From a checkpoint of a small transformer trained on Wikipedia.
Size: 16 layers, width 256, 4 heads of 32, MLP 1024 tanh GELU, vocabulary 2422, 11.3M parameters.
Architecture: LayerNorm before each block, biases, tied embeddings.
Training: 196M tokens, 6119 steps.
Each number is 50 + 10 x the weight over its row's rms, rounded and kept within 0 to 99. Layers, rows and columns count from 0. The size before them is the row's rms in percent of the matrix's.

# layer 10 attention query, 128x256, rms 0.0878, rows 58-63, columns 128-255
113:53 58 54 47 33 35 52 60 41 53 49 64 43 46 42 54 37 39 54 54 49 38 59 53 29 43 43 55 65 48 39 42 25 47 51 34 39 54 56 37 52 41 54 42 58 52 43 51 58 44 65 49 57 53 49 61 57 46 34 48 70 43 57 32 45 50 54 65 45 36 57 34 45 56 48 48 47 53 53 63 56 24 52 57 54 46 49 67 53 45 43 51 40 42 59 59 48 55 51 54 46 45 58 72 54 59 62 36 32 52 54 60 51 45 59 52 61 54 43 38 53 33 60 43 48 31 54 24
113:60 65 43 50 40 59 60 56 43 39 49 44 50 42 35 55 49 41 31 44 38 38 41 39 47 39 49 66 48 38 39 46 52 41 34 58 56 30 64 58 51 58 46 66 74 44 55 35 57 45 58 57 53 47 48 47 54 46 42 43 29 44 60 48 49 48 56 48 43 32 46 52 58 64 45 36 50 50 55 66 60 38 65 54 55 61 56 38 30 46 67 57 56 50 35 50 55 52 45 53 62 38 49 42 36 53 40 51 54 53 63 54 65 41 59 57 61 58 43 60 53 58 56 52 44 49 46 35
117:50 62 45 40 58 49 61 39 62 53 60 65 45 37 44 45 51 48 41 49 51 26 47 65 33 40 30 56 68 54 52 71 42 61 59 54 44 51 45 51 71 49 37 61 51 52 57 35 50 40 33 35 45 45 40 41 78 47 45 46 49 56 46 66 52 46 54 35 45 54 39 53 43 55 50 43 52 75 58 59 42 29 42 52 48 37 40 35 51 50 61 49 32 51 54 48 63 49 47 53 48 58 32 50 38 56 57 45 56 64 55 56 43 53 63 66 71 52 41 40 58 64 45 56 41 26 55 50
118:53 40 58 61 54 51 52 53 63 60 55 49 29 45 48 41 61 72 61 44 39 58 51 36 58 53 40 36 48 46 48 60 43 58 44 35 57 53 46 52 50 74 53 59 55 76 65 53 31 33 68 49 61 58 45 50 49 45 44 63 47 35 36 54 60 36 56 69 46 48 45 62 47 54 25 57 51 43 53 51 54 58 51 43 55 46 56 53 46 56 67 29 57 65 56 61 34 43 62 48 29 65 62 46 61 44 43 59 57 40 50 50 38 52 54 66 53 62 56 44 50 41 45 58 49 42 34 56
114:60 56 31 65 45 64 42 55 45 39 58 46 30 41 54 62 59 53 44 48 49 50 49 49 49 63 48 41 44 58 44 73 59 56 45 55 47 42 51 47 42 36 39 45 56 42 31 60 64 47 45 38 59 46 48 60 46 49 47 61 44 56 48 43 59 51 59 55 54 51 43 30 38 50 56 39 65 55 48 44 59 41 61 50 43 59 41 57 32 58 40 57 51 37 57 42 43 43 28 55 50 45 55 43 51 62 52 24 46 28 47 55 64 56 49 60 55 47 52 60 48 50 65 40 49 29 63 53
113:52 71 46 44 44 53 38 40 49 50 42 54 45 56 53 53 61 53 59 57 47 52 57 51 71 45 48 61 47 37 36 34 47 49 42 49 44 42 57 60 40 44 45 59 41 54 44 66 65 61 63 54 53 60 63 48 58 42 65 49 62 49 37 56 55 32 67 51 25 74 40 49 44 28 47 45 61 55 59 49 47 49 47 45 29 52 74 55 44 47 56 35 40 50 51 67 47 56 42 57 42 36 47 60 58 48 22 48 48 52 45 61 52 34 50 64 60 40 61 51 38 57 58 52 57 60 49 55
# layer 10 attention key, 128x256, rms 0.088, rows 58-63, columns 128-255
114:38 51 52 47 47 36 46 50 49 50 41 44 50 48 49 53 35 47 54 50 53 52 59 50 40 57 60 70 51 65 74 37 59 59 45 37 34 57 62 46 55 57 44 58 50 48 37 50 47 47 47 71 68 53 58 68 60 66 50 53 64 46 46 28 44 57 61 39 42 50 44 56 51 39 60 32 29 38 47 49 57 46 73 59 60 40 47 58 69 45 57 57 50 30 49 40 51 28 38 46 53 56 55 69 47 55 49 41 52 48 62 58 50 60 68 43 51 56 42 34 65 51 37 40 53 41 70 43
114:49 69 58 51 64 57 57 49 37 47 50 82 70 58 42 59 51 63 55 47 51 43 40 54 37 41 58 55 48 46 34 56 51 31 35 59 53 35 47 70 41 54 64 49 46 54 43 49 52 59 49 63 41 49 59 45 40 37 49 39 42 49 43 38 58 44 44 38 51 45 40 52 61 49 51 45 40 52 41 66 65 39 57 52 64 46 52 41 30 55 50 45 67 36 43 38 61 44 43 50 49 53 27 57 49 50 44 52 47 65 44 41 40 59 55 60 34 58 52 42 57 60 63 47 53 45 55 33
116:51 65 38 58 58 43 58 50 42 48 53 61 62 50 57 58 49 33 42 43 45 41 45 38 39 60 47 55 84 57 58 63 38 58 39 60 51 46 50 36 41 68 35 58 47 42 58 42 64 60 49 51 52 37 52 67 59 56 53 60 56 39 60 46 54 34 43 38 38 51 58 41 41 46 34 46 42 61 53 42 59 57 50 60 61 57 47 41 45 52 52 63 59 45 44 25 30 54 41 52 48 45 35 37 63 48 54 42 52 68 67 53 53 50 52 60 69 47 53 43 45 53 63 66 37 53 40 63
119:62 44 59 46 40 49 41 27 60 51 42 52 41 58 48 64 57 56 68 37 53 51 52 46 57 47 59 59 68 37 74 60 47 53 50 54 44 59 57 49 45 83 50 55 53 58 60 66 58 39 53 54 50 42 43 37 45 52 52 43 54 35 47 66 68 29 72 72 40 64 45 41 63 52 39 59 48 38 72 35 42 57 38 35 46 48 53 41 43 55 50 32 51 47 39 78 43 46 70 52 54 43 49 48 51 51 45 42 58 43 63 46 39 38 44 58 51 58 53 23 57 43 42 59 64 49 54 47
116:62 51 42 45 56 55 61 50 46 37 54 52 65 56 40 40 63 44 58 36 60 69 53 57 50 51 60 32 58 67 43 74 58 53 55 64 54 31 48 48 56 44 43 34 57 42 53 50 39 40 35 24 59 39 64 62 41 70 26 56 49 49 55 55 46 50 68 63 40 56 34 55 39 33 57 36 52 50 44 37 48 62 71 52 48 62 29 44 47 50 49 73 61 41 41 48 36 50 59 58 58 64 50 58 51 57 62 37 32 40 29 43 46 45 49 56 49 46 57 60 41 58 45 56 45 51 61 46
115:54 59 46 46 34 49 51 28 31 49 59 58 40 28 56 63 69 72 62 54 37 42 61 45 68 41 66 49 52 59 54 58 62 47 54 34 51 51 64 42 49 49 59 61 50 54 46 49 48 62 54 72 55 43 56 31 63 43 57 50 62 58 44 43 40 53 65 59 52 61 43 52 54 35 59 29 49 46 44 57 49 52 39 41 43 59 60 49 59 55 56 37 51 39 29 61 59 33 67 47 55 24 51 53 56 67 50 55 37 68 59 40 49 39 29 35 53 47 64 50 39 56 65 49 50 57 39 21
# layer 10 attention value, 128x256, rms 0.0906, rows 32-38, columns 128-255
115:58 47 63 50 55 33 66 48 48 46 47 66 47 36 48 54 53 46 58 41 47 56 33 52 50 66 40 30 29 63 57 56 53 45 44 70 54 67 48 36 34 61 58 58 48 34 58 34 64 55 85 55 41 42 42 51 57 36 60 51 36 66 59 43 57 53 47 37 33 34 42 50 29 46 44 59 56 56 50 51 58 32 37 45 33 45 51 41 51 57 45 53 52 63 58 48 67 59 46 49 36 46 58 58 34 47 28 48 38 52 44 53 45 52 64 31 64 35 43 50 63 57 57 32 48 41 50 46
106:48 46 40 26 54 44 62 49 55 43 58 51 46 53 47 32 36 37 52 55 48 64 35 40 73 55 36 49 36 50 60 52 61 43 53 32 42 67 60 42 68 64 61 48 47 52 58 29 47 42 46 50 50 57 48 49 50 48 65 51 43 47 56 62 61 60 53 54 49 47 28 45 25 45 69 46 39 37 52 51 52 48 68 46 48 43 61 48 51 61 47 44 68 73 58 46 53 51 48 36 46 63 53 67 49 66 63 47 52 54 51 62 60 54 56 50 52 59 58 47 51 60 55 51 57 43 17 40
111:36 62 52 35 53 45 51 33 41 41 51 43 49 27 37 40 44 49 44 46 56 46 50 42 52 45 49 55 49 47 55 64 50 61 52 57 50 36 54 44 54 44 63 45 58 34 65 58 51 38 50 51 62 23 44 53 40 43 65 49 51 61 48 42 43 56 55 48 33 42 45 49 52 40 41 41 49 42 53 48 41 74 60 61 53 48 53 51 35 45 51 45 44 59 40 51 52 58 44 65 45 63 50 52 35 66 52 76 53 55 37 45 61 39 33 60 60 44 46 37 65 65 49 67 56 45 42 54
106:57 53 40 65 63 51 54 59 35 50 54 45 44 43 54 71 57 47 58 47 51 35 45 50 65 43 54 52 48 73 64 50 69 51 39 45 63 53 44 45 48 62 46 54 54 60 68 45 50 61 36 55 58 58 41 58 40 53 62 68 54 46 54 53 53 35 38 47 57 56 56 46 52 45 46 45 72 42 42 47 70 51 59 30 61 49 61 35 42 61 46 43 55 37 80 47 46 54 51 50 65 47 37 36 53 65 48 51 46 46 45 52 49 42 57 54 44 42 59 43 37 57 58 53 44 57 62 52
108:45 45 40 54 56 45 63 51 30 65 61 55 54 57 45 62 50 48 57 62 39 60 29 39 44 45 41 46 40 63 60 33 54 42 44 64 46 45 50 58 56 63 17 42 55 59 38 67 44 54 63 46 43 46 44 46 76 65 50 42 42 58 52 58 56 49 64 50 48 48 33 49 44 49 46 51 59 37 46 43 45 44 58 61 37 61 65 77 60 50 62 36 49 50 61 59 49 30 35 67 50 44 48 45 55 71 48 56 61 49 36 33 45 41 45 62 50 52 45 72 58 50 55 52 57 30 65 39
112:45 65 57 44 64 39 61 63 46 58 50 50 46 34 61 43 54 42 64 59 41 42 58 44 41 57 45 44 53 48 41 56 39 60 46 61 52 56 58 41 48 57 65 36 65 50 65 44 50 43 52 57 44 59 48 43 61 40 61 52 48 45 53 59 63 52 42 51 35 52 67 38 51 58 44 39 38 64 54 49 46 43 58 47 49 51 44 54 51 38 51 60 23 35 58 60 46 55 48 38 48 42 52 64 50 49 35 54 61 47 48 55 59 52 47 63 28 59 59 52 31 21 48 46 39 48 72 55
113:49 58 40 65 41 72 62 53 54 52 43 51 71 32 52 52 38 47 36 38 61 38 41 58 64 56 48 53 65 46 53 49 63 70 50 48 51 61 55 61 50 66 62 44 38 50 41 58 44 35 63 62 61 57 51 34 59 49 37 46 44 47 48 44 57 45 36 42 38 75 53 71 43 53 61 83 38 39 39 36 40 42 55 48 71 44 57 52 39 57 64 46 32 50 49 51 32 41 58 61 37 50 43 46 53 55 51 56 48 46 51 62 50 44 46 30 44 59 56 53 52 57 53 61 44 50 57 46
# layer 10 attention output (transposed), 128x256, rms 0.166, rows 32-38, columns 128-255
124:56 59 46 57 56 39 35 61 47 66 54 43 38 49 55 55 48 44 41 51 55 49 48 64 44 43 59 49 48 41 42 62 51 46 42 75 37 50 50 40 41 41 54 42 35 48 46 42 31 32 56 47 47 32 42 40 50 59 58 43 57 62 29 42 57 59 41 44 56 57 47 51 47 51 51 46 44 49 56 58 49 61 63 58 52 61 62 43 78 48 60 53 39 60 46 45 58 54 67 50 50 32 67 66 48 56 47 54 61 40 64 39 64 46 53 46 31 62 60 81 48 45 59 39 44 60 53 63
116:50 38 52 56 32 50 42 49 41 31 69 48 54 63 42 55 56 50 58 52 62 60 50 59 48 42 37 52 52 52 52 44 48 49 44 55 74 29 45 63 60 54 45 55 44 31 65 66 51 57 62 45 61 62 26 47 48 76 48 44 59 56 47 55 46 60 55 54 51 54 50 39 48 61 47 43 41 49 47 45 52 36 32 46 57 47 61 52 50 54 43 64 61 36 36 52 28 41 53 69 31 40 44 53 26 33 37 55 62 36 47 44 42 47 43 49 54 57 51 61 42 44 46 48 42 50 52 56
116:59 43 57 48 48 39 47 51 62 45 52 48 48 50 51 52 50 48 43 40 45 41 49 48 59 41 68 68 59 46 43 41 58 45 65 43 55 40 41 48 29 66 61 60 43 63 50 44 57 56 41 37 43 52 54 66 59 63 48 57 50 53 44 54 51 62 51 57 55 42 48 61 41 54 40 41 40 51 41 53 44 73 42 43 50 60 49 66 30 51 68 39 34 40 57 53 39 57 52 52 50 46 71 49 62 38 49 40 44 48 65 42 36 67 67 35 37 38 47 58 41 41 53 35 43 46 39 61
116:47 56 63 33 34 41 57 56 56 45 53 48 48 60 34 44 38 39 50 47 47 42 43 41 39 58 55 51 46 65 39 55 36 51 50 56 51 60 56 49 30 54 55 57 45 55 48 54 74 43 64 47 45 46 56 41 61 28 65 55 51 73 37 65 30 57 81 44 38 48 52 39 43 68 60 50 50 50 54 64 51 61 47 47 60 35 52 51 54 44 53 44 51 42 36 31 41 61 41 57 53 47 57 38 41 54 49 46 52 29 44 48 49 64 39 40 54 66 52 46 56 40 34 52 60 61 54 47
117:52 52 54 62 51 68 42 47 62 46 32 63 41 53 48 29 41 43 44 24 45 29 65 63 55 39 42 51 39 50 57 47 56 61 52 51 48 39 43 36 52 44 59 67 42 49 60 35 39 39 50 63 59 34 51 60 45 53 48 53 52 35 55 41 37 61 43 48 48 44 42 64 55 55 28 35 53 51 58 68 57 64 38 41 49 42 36 47 50 43 55 61 54 55 54 27 41 48 55 57 64 54 52 64 57 52 43 59 62 47 39 38 50 67 54 59 43 43 33 41 39 57 48 66 67 54 41 46
119:48 41 38 64 52 55 53 42 43 67 64 59 40 50 53 59 34 55 50 49 51 41 31 60 53 60 65 60 45 61 59 42 67 45 40 52 53 40 53 53 53 43 46 42 40 48 60 53 53 55 51 46 48 46 43 62 45 61 33 53 34 55 44 37 51 48 57 50 40 56 48 44 43 65 38 51 46 38 49 39 51 39 57 41 39 55 43 43 64 60 50 35 54 52 70 33 54 66 63 36 69 52 42 54 50 55 62 41 48 51 63 53 66 67 33 43 68 64 61 38 50 51 56 59 60 65 33 48
118:44 43 73 54 60 59 34 47 43 57 47 44 54 60 43 48 44 49 42 41 49 62 63 43 37 55 40 37 46 52 28 53 37 42 53 44 65 47 43 47 39 43 33 62 67 39 53 45 64 58 39 34 61 67 35 52 51 65 55 52 50 35 40 29 41 48 52 46 59 45 61 35 60 53 60 35 49 54 53 63 44 46 42 46 41 64 47 50 62 62 56 55 71 55 49 38 53 40 50 29 60 38 39 71 42 41 47 59 49 52 63 44 30 59 68 59 59 61 44 57 49 36 45 42 33 52 41 41